Weights of a small GPT-style language model, trained from scratch on English Wikipedia.
Size: 8 layers, width 576, MLP 1152 SwiGLU, vocabulary 8192, 33.6M parameters.
Training: a variant of SOAP for these matrices, 907M tokens.
Each number is 128 + 24 x the weight over the matrix's rms, rounded and kept within 0 to 255. Layers, rows and columns count from 0. Numbers have three digits each.

# v: layer 2 attention value, 192x576, rms 0.118, rows 126-127, columns 144-287
# o: layer 2 attention output (transposed), 576x576, rms 0.0981, rows 254-255,318-319,382-383, columns 144-287
# q: layer 2 attention query, 576x576, rms 0.0681, rows 384-392,448-456,512-520, columns 144-287
# k: layer 2 attention key, 192x576, rms 0.0517, rows 128-136, columns 144-287
v126:144138137131145131151157122131131102108125164123120137114138130123142168120139134146138167142122125175152130133144181130115109135097156126127134126161127154133139145143122153125177151137123130135135101130151109101112118125129115134148090119112127128120160136123119103073137147158112098101124118105115116191121139139142148141088109154143121152117134114121156116159133134125152127135152106087146136119157120105137146134126110111154130
o254:121106118131144147122102114126124099146171155144144107145133115140089121200083126182132121107153090129118061112143111084051148117151129158121105113145173116107135078150163131155081101103129138106202134128108133127093161093079111114163115150116146080128155181128082138140120167152162156161111153094125122127148123074098125099165173152159113129144155138114183102157107160127174146184149126081137073098144123109147147174129133151123134
o318:132108132077122076131057092141117115100117124173101065136156128167121105143098122125146134121177102117102082097119122120094146134153165111144131093137099087109156118203172142119124150127114119151095137127141115157079139095112150134114088083149081129131101175123145106137109175191158095118131115141094082102136081104113132127160171117117154099134131116069217115142115181124099139165140117114135104119178102139187147218099126153136130
o382:140141166128098116182103125177175179124130110170125109151108109131141128152110150105104153157145115171128097108176114107092116107126181112159125089138109106128131096143165163075134102111090099135086154137088093128131145172117143137113135086079103121213137125078126135152129177147173123147166161184090120091169120108113122149146132136177133112155099132092118129146120127153095145169124117131099104106146120141121111102125117119154148
v127:156132146132136150158113128139162110155085114110124139137108129113103107140133141102137122133129116180120113132123111119130121141113116130155124141140125108122097129137128155127160113104121141115142068119110098142124104134142159159142127120169139123162119125127146118121117143166139098146097154145113144124127155121140144134134107108123122149154104099084123129122119130114118156170123106136122132166122121127137085160116159102079116
o255:155091141113099116106159140126100117128108117137106153111139099124138175084166150135124123135123102114150149115092124141154136123116112151107131130126090141104163116107138112174097127125083113119107158123156132123133141145123131131101136127118092132103130116105121126140154141122114167121084115106106137148127126152145108116132107101157126150165140150167091103122164094145124123130128092147133141114118135119116105144109081148136141
o319:164118129106121138125123137117129131129103103127149135113122083128165145109144142089128139123116084120114109139130126132139101155138137134104141148109108150141149109146166098124079151121078120132089135123120122162132125117128078127154130135106102130154122126108130115138128135116088125103104163103110112125123135138138082123133134107152087162118136127101125113154173117147146148131157124129126141131114159128100106154084125131160135
o383:139141112092119132164125137109126118133134154118121156175116058124161125122146151111158133120117135107105120104124120098103067130164125155097135130141153092123163130074163136114100138124088102122132112117064156142124110141128096121165108126117123148142164156117127136138141123136155114130146132117122121128179144148093104101140131155114103144117074125114108121089120132171156166131168104128107146118122129125118115120162136135119136
q384:155174149135111108144136127087106112130155107130113098143115114091062151108111173172159140116087101115131156137117152103148136129141111111120188063191133108120113128132138158131147116132117106119143144076131101114091121146179118166178129160141143122157174134081114151157153131152066152135091164140075155104118118126115099129130124086126128117136112146113142110108160113106134186121096166132146166150093085128156151126130112146137080
q448:142114145143128114140099105093129108127134081144138146125137106103113082128088132184104211120141131146193133148121106098085098137144104132140121150117110161059110125083158146139157101121098142113067138140104120142146134149144101155159082134124138124122100105166148090097141138112130133108122172120144105154146149118063089152135133137147141120127130129117146142127093139127104153152172152110158089136202080091121130150129137123116105
q512:114097143139102162165121135136122138139113115112126127115116141154141142144134142136133126111164137137083144097150089136152143138090132136137136145117146094135158136110153153155116139129140155117106114140089115098110184126119148111123139143120129121142082115144108144171134158119097122108139116144132119149177114135103158111117092060127125123184101172071116087133125164128132149142101173106107126108153141137104100180116129210113069
k128:106116054118135117113130117115133104112135117136130079132084128128117100191129095105099128120131140131177112119145161111137094127090136124154121158111157157122154118082125120127086107128085112188102116153121132117133161074114135111086127120121170134135057179116185172080106132085094140121079140146162074126134137084111139116096116134147092121140114115144091142129162148121097123166114123094083156132110129156122129108116117135079181
q385:077103162147154128104125095201163096159163125115122076133149123066076117099076164095068145097153111186154119117140090092133165131154110144122130165148181142145113137157130166112119182150119156122108161156179106179164143153112129144179145106126111122184127125104112193146080086106151114156144196151121060176147195150133093149130107144156156142152099141084155167108134097160086172173134164093121128108116103155135147145128117134134136
q449:123107124119161136117132103126124141103086126126124098206117098166128099094101163082141108123102120106116137106134128113134135109108196116127153107145151137122098145057149117120145154130092127151127159093147144048131105135110131142106100143157087101136110109118123137129166135144066136152106149134119140140135142131157126127060172134153134149127149083136118159139114125116125104127107143173122186105144131127127149136139171111174156
q513:111096143126105125153138082102121134100169191106068177163089123101134098158088120148110093108160097150154119142074131073106136102118156103129116123154117109117133133112152089161110168133085127224133096157127116134134174131105127123099192145094144124148132083227147120152151105109096158108082084135133067105140140155114098121142135155121126080117115091090102108140196088113082121137102089102110134052098099147104164168192117139140145
k129:162162142135091145164115156051141166183090111130132104115154124127105124125155115126071119109126136158157141113130129130163146106146122120162136092165112137142140098098139110203029101105167075147128117115066065122104143100131133110126086092140144106137096155085124155164080173153121127135089129106114078137150102180088072142101081103104076148168201185103159099147095155136113130131140111066164071187124076190148114106126147156075126
q386:118153104136123102064137139134190126151159127132103169155155104117114073160146140094123110104146128168171126133129085113129127099143179106126134098108129139116102093152146087122127138096136145151172123150156147107180105107130138104113079166135111085135099122137122129110125119155110113134096095132141201146119111110105136117141130113123144141140148147107080114125095155101162143115130153144126112137114129136104098176108099078114142
q450:125187145135097109072133128147115139105160112164124119105167152140165115170130128111154116142116090169145119153127146113162162161134154109114133135174131146101120129139127163159121131127144122151177090134133140116145143124183115107081104154075055092139128122139144159144143120125198134141120145088122117170099123141131138129094126185103129156167145141119128154122163106128096130119129174128118085101126110101140140148106123122132168
q514:125123137144116117135103125148096117162083084127131131143142103106114132154128175160146177148094136103083116119134098098126171129152145129155148119143173136085136128102151166122135151126114169097130142165063133133116133102125128129162127142138130113140169099153134164152108127145140158152081166116120129137119093186098147114113098158138126085151137137127130181116159127187048123162142085097131188133124096135112135116150116135133128
k130:124137155092151140153107124157137150109119180135117073175084099131080156078132149135159100161170112113140148079123139119079111125108124152166131151108096087160117150153113127119130133135133102132077113080119123156131112138070143145096133113172160143141155160118124105109108126097070112144139123129103121078122110108147155111128159057139108104083102161126118131153125122099117125139139108129187179160123130132092124060163123109107089
q387:114112129141119125125149142132115154071170114147148112087138108123207160124155080134154109104122095109162160170124107153115045148114115099133118107130153151144103136136154121121138122134142139119158153126105175112144152114148147181121169162123116115104126095106116094103153090155147066142137048116153173102115138168129137120078090132095152145140144132122136159089079156108154089109140135132139157142133163100140113138135138148111141
q451:127104142186119174119143145136150129119138095142145079080138117145183103139130148142100146132102111147138101131140150126132161131153148183096125126081154170108145151154123136119122139116084061110129124104134137154158169132180159141087129167135123123111052130162153096127141141162079101141113168103128158130160119128198177137090147121127131180117121142144125146111120113134151100113102153117136112164119125146159106133132137142129172
q515:115135118158112100128099124187113111151119060093146173158169146140111117136179131080125164129110162138129111147117123148131137118076105164107140119106136168126170144133123090084158133066136116178140170107140126108122147166165133116122124096150132089167131108119156106127203115105151075103143053150126148136100119099129163141137115125136117127117114131122157120149101100151132137120103114157148140099121141086153131125124162119130141
k131:151131142132122132146121104027149148106133096131087136171080094219084162139134109092107124097107122123041120148101152120130097107132148111110122165120122131123128045154095119132135092156116124142131104100158164136136084103139103130129096112146121106114187130140113109120130097128151098149157101085126124127137160096139150140146162136149143124133170114148135122142153140163169144144107153123117137115111172134152156113123126133158128
q388:109165129143132178121123123131139085102127114118140141122142150091129129134133103067091115167129095139113098118113127137135170119112108147057068128157118136073164085128151057143130122161101115097103053106089093131077127124110119108090150141136113162103168125187146120150158126135133164059144128127131158091146067083120141145137163158167139101157102140144126094119126124111120137136094133120111108127146182104104141120163119134121128
q452:125150162132106115117153157174095102167124128152135158191154128083106123183143129162124095157078117098155105165110152103106124097128129101118146139193136137099114147124129092104106113148113137095149064128149070157123086197160079126200137065129143102112121133111159134098155106150130105126139117142151129200153125129135140111115124112079134148152136124160099126178150095145130138159143100080195154113098166111133138096109166113122113
q516:144072118164159124155148111130098121128091174127142176132122113131113128139103119160134096165109099092110155101141103125117134121087203097132095132163170131130121136133137132143163137145099122143119098110107171136093135126146135097123098105102146137181105134112155097111149186142125106135169122131137100109105119123168212180126112168117143127116128108130123133131122103122133197146094126090120116144102151097109179141120134131095100
k132:129144201106111071109130113161129107126117159098093109085139170111126136142142156113147125116169112109149121121137114136125114141166113144147088098094102100180087090127107177131172132099105103161081163159140123169145142146097159150085117156097127170141151110133137152128157163112146093118131136128103125120152163122099147184135143145157112147147086121122102107066151133148109106148128075122099131160184069150095116100148113150132168
q389:155145170086118145092075147132067137120148070128139177116160181130107121123113186155071086101091163133032110116130130146094125121081163108151150076124125130142126129138163122144111095173126181135129118114146098117085135134097117112146118156116154151141135157167165088133148107083147129094154158135112099067144107115101187188156134079129083125106125126174110134138124128084134102194156118110126076101114140091174122135128080174148115
q453:099148159125163196129126131192120118140166140095092102169135148109131139116095149189162140139124152122112102151178130139150167141117165150110121130132115097112107142130135187140125118142160118116093154141107122154117105106133101152105112101147135128197113148105115202089095129122102154165139156106123140074104103135116113156131165155132106126148109094172077153099103124113135096121144197142149156137161101174142154151115137146161106
q517:113101146089149139106127177161155105170124107144134123146160153112152138154149149142094148159105130114119157114130151131171178145109131106098131092115164092094151119092130134104128147126180152099114147114100105144123178173123141178153136147105102152147104162124109122125148181112104071181128128118131095138102117102155143085133139128119121110137162152136136140160123099104118134114136183083102154157115123145107126126152121132128034
k133:146108129144104109165130131096121139106083096111142111093133102160144133134138079091159090105147112100177160132102133099102036090139091138147140133147164098140089109103150102123139138119128123184103123122169168132151105110128137132133195176086134143082134093122125091102114120153128117119128115157124145180144154154183083136097140117144187120163110136085117113175127132156131153126108132172138142116108166139124084128116147150075148
q390:106117100128078182191100139125128143116142141152140115105135124123149142081117166134123068139073126136142138115144154132105136125060131105158104086128180099139143134112159131127132118122104137158150136114076151080116094146108155127173122132107126114140109125140167165113118091118124065131127146109150130130173117140094120132152173114127165114135096133114154100181127144128133104121080153179118135058127093067124124155097130134100127
q454:112097086080092164117109125094092139137083131124163121163136106106073089165075142187175117154113125115134044115129147105140163107120156149107089151116143140066145079062123161149182124075124150147108137089170138120104171190121106096158134140117123136174088131167216121163165153122092119104164210129097029112089098124155097093114174172140134177149156124176134159144091176165141077126171134119124093140199108123088084159125088122102090
q518:141143108144115150130129165140101143143123120139137112153116090081140095133141138181126084154115146135147123122145104092163142140096106161137151126102151120158147104159140118137154113154137139160119130178150074142142180092086132124105150113093163117117098163073095138156116138198107088101131116109118133145117121146139114145102147123139126156153134176131129107148090113144165114071111093096095167077176093137150100139131141163105139
k134:111131177108110100149157116160060105091135135140128152120079105128139120140159125092124130086145128153179162159139111106142066105177132113115105100129122176144130132141108106117123172143077121134086153157136158100128100097133102114079126116161154112128189157145110141154125141103167154151124077123139103149137154135125124159173162132120093140120108107112120127109147098113165171161139119126104127149137147135143170103107141139173147
q391:166140175159157123100137127056145128136118126134134163115128123092173132131121149119195143152129114103128118159087120097166143165173098143114102121147144161126136153133109136142113077153104113080118115080142119121152059137138108123160138136170164129082080144147138171097101157108121139091101146118129112168179137125108127085100105108139115098094190167165128133104174154127124141114139156142142078136129134145141117129117094089144137
q455:117139135095164109163146155142132089138111174152115179135156114165138114067135138042112134140130140107132121057129142138083072129109102131125132143161103123128163160129168115130183113172154122152126152143123154156143102157133089162087141102182112173135124106151111146084134102159124156122080119128118161182136072139160104079101092122092122150091118103104157102174154101085165092141112060081155157122175148128092115123119142162154088
q519:110167099127059136116110109051157103115124159125124151110127083112096114105060098122129134110110123084119143105129127131133120151116079122138155136115114116135137119144138154114159113104123145113113151139186122130136145159135148141096126162189133103163126171114170136122155120135090154157146151146113147139187167108170134103107120167123109101137120045155133117097153158112126110169156132151156118129169139125103105111109130123092117
k135:113115131123107091170103117146141106139153087102140085116111121119103125160114156121108149114192108123153137133119146141159126101126128148131158106090153110172111100107103111140100112096139174145141149098110124158108149095166161118152114148118148132077067162074114088141135137142161085134135127140125094126117196160155122117107083105147168151132113145162168141161071153128150153104129182131167155121140128141119117138112146136136128
q392:118161089159105155062149136136109056133158096097123124133060178102091088155138109150134126152147106158140137092109148136111104132114094105114119131120157165148095148132164145138117115110137108112099154088137157163176087116135143123118087163154116089133143087123098153130146131118131124108139126116152118171190113152109126150104117178097126092168133148144107129166149134085105088157159147078127162165131132131098125132115140151108137
q456:136147151138118161147138154106096085110097159163142110160085102136111149126099105131153138120124161141120150148185099196094135107146100161128177146130109170190083111129105145127127128133135138137133106112181139132110179114143151126113120134170105147150138101097115098130076159110135115142092096146146196067128145047149155145122150109116132201154133141108138136135094116096118114117132232123111089148129124095136100159139142125009110
q520:143106106149128149103116127136132106179110104114100154115131111093122149095119130129124159092107113130106173076155088153110108159135128127169129126110116111108160145104165145135138134101153177134179132131166121147146121171206115133146154211153137139163133140128104119111119102109180123123086117124144221114113085126115096151128123127096129097131156110103156142099145187111135168149130126157130117149131065125118104111127106114064133
k136:115160100104146075135125117130136169120149149077135096096152098089151159104160152135118123133118103119174101136098124101150154122139143082111073169148112072093134148154114134154074137102103146130117169157115119099069138107107124127120143139107161138121099189166136141134097134131117128077114126148086127105133095120130132096169114137157111106119140201133146105095138105151094104161108071151141134142104128136133170151123136128165179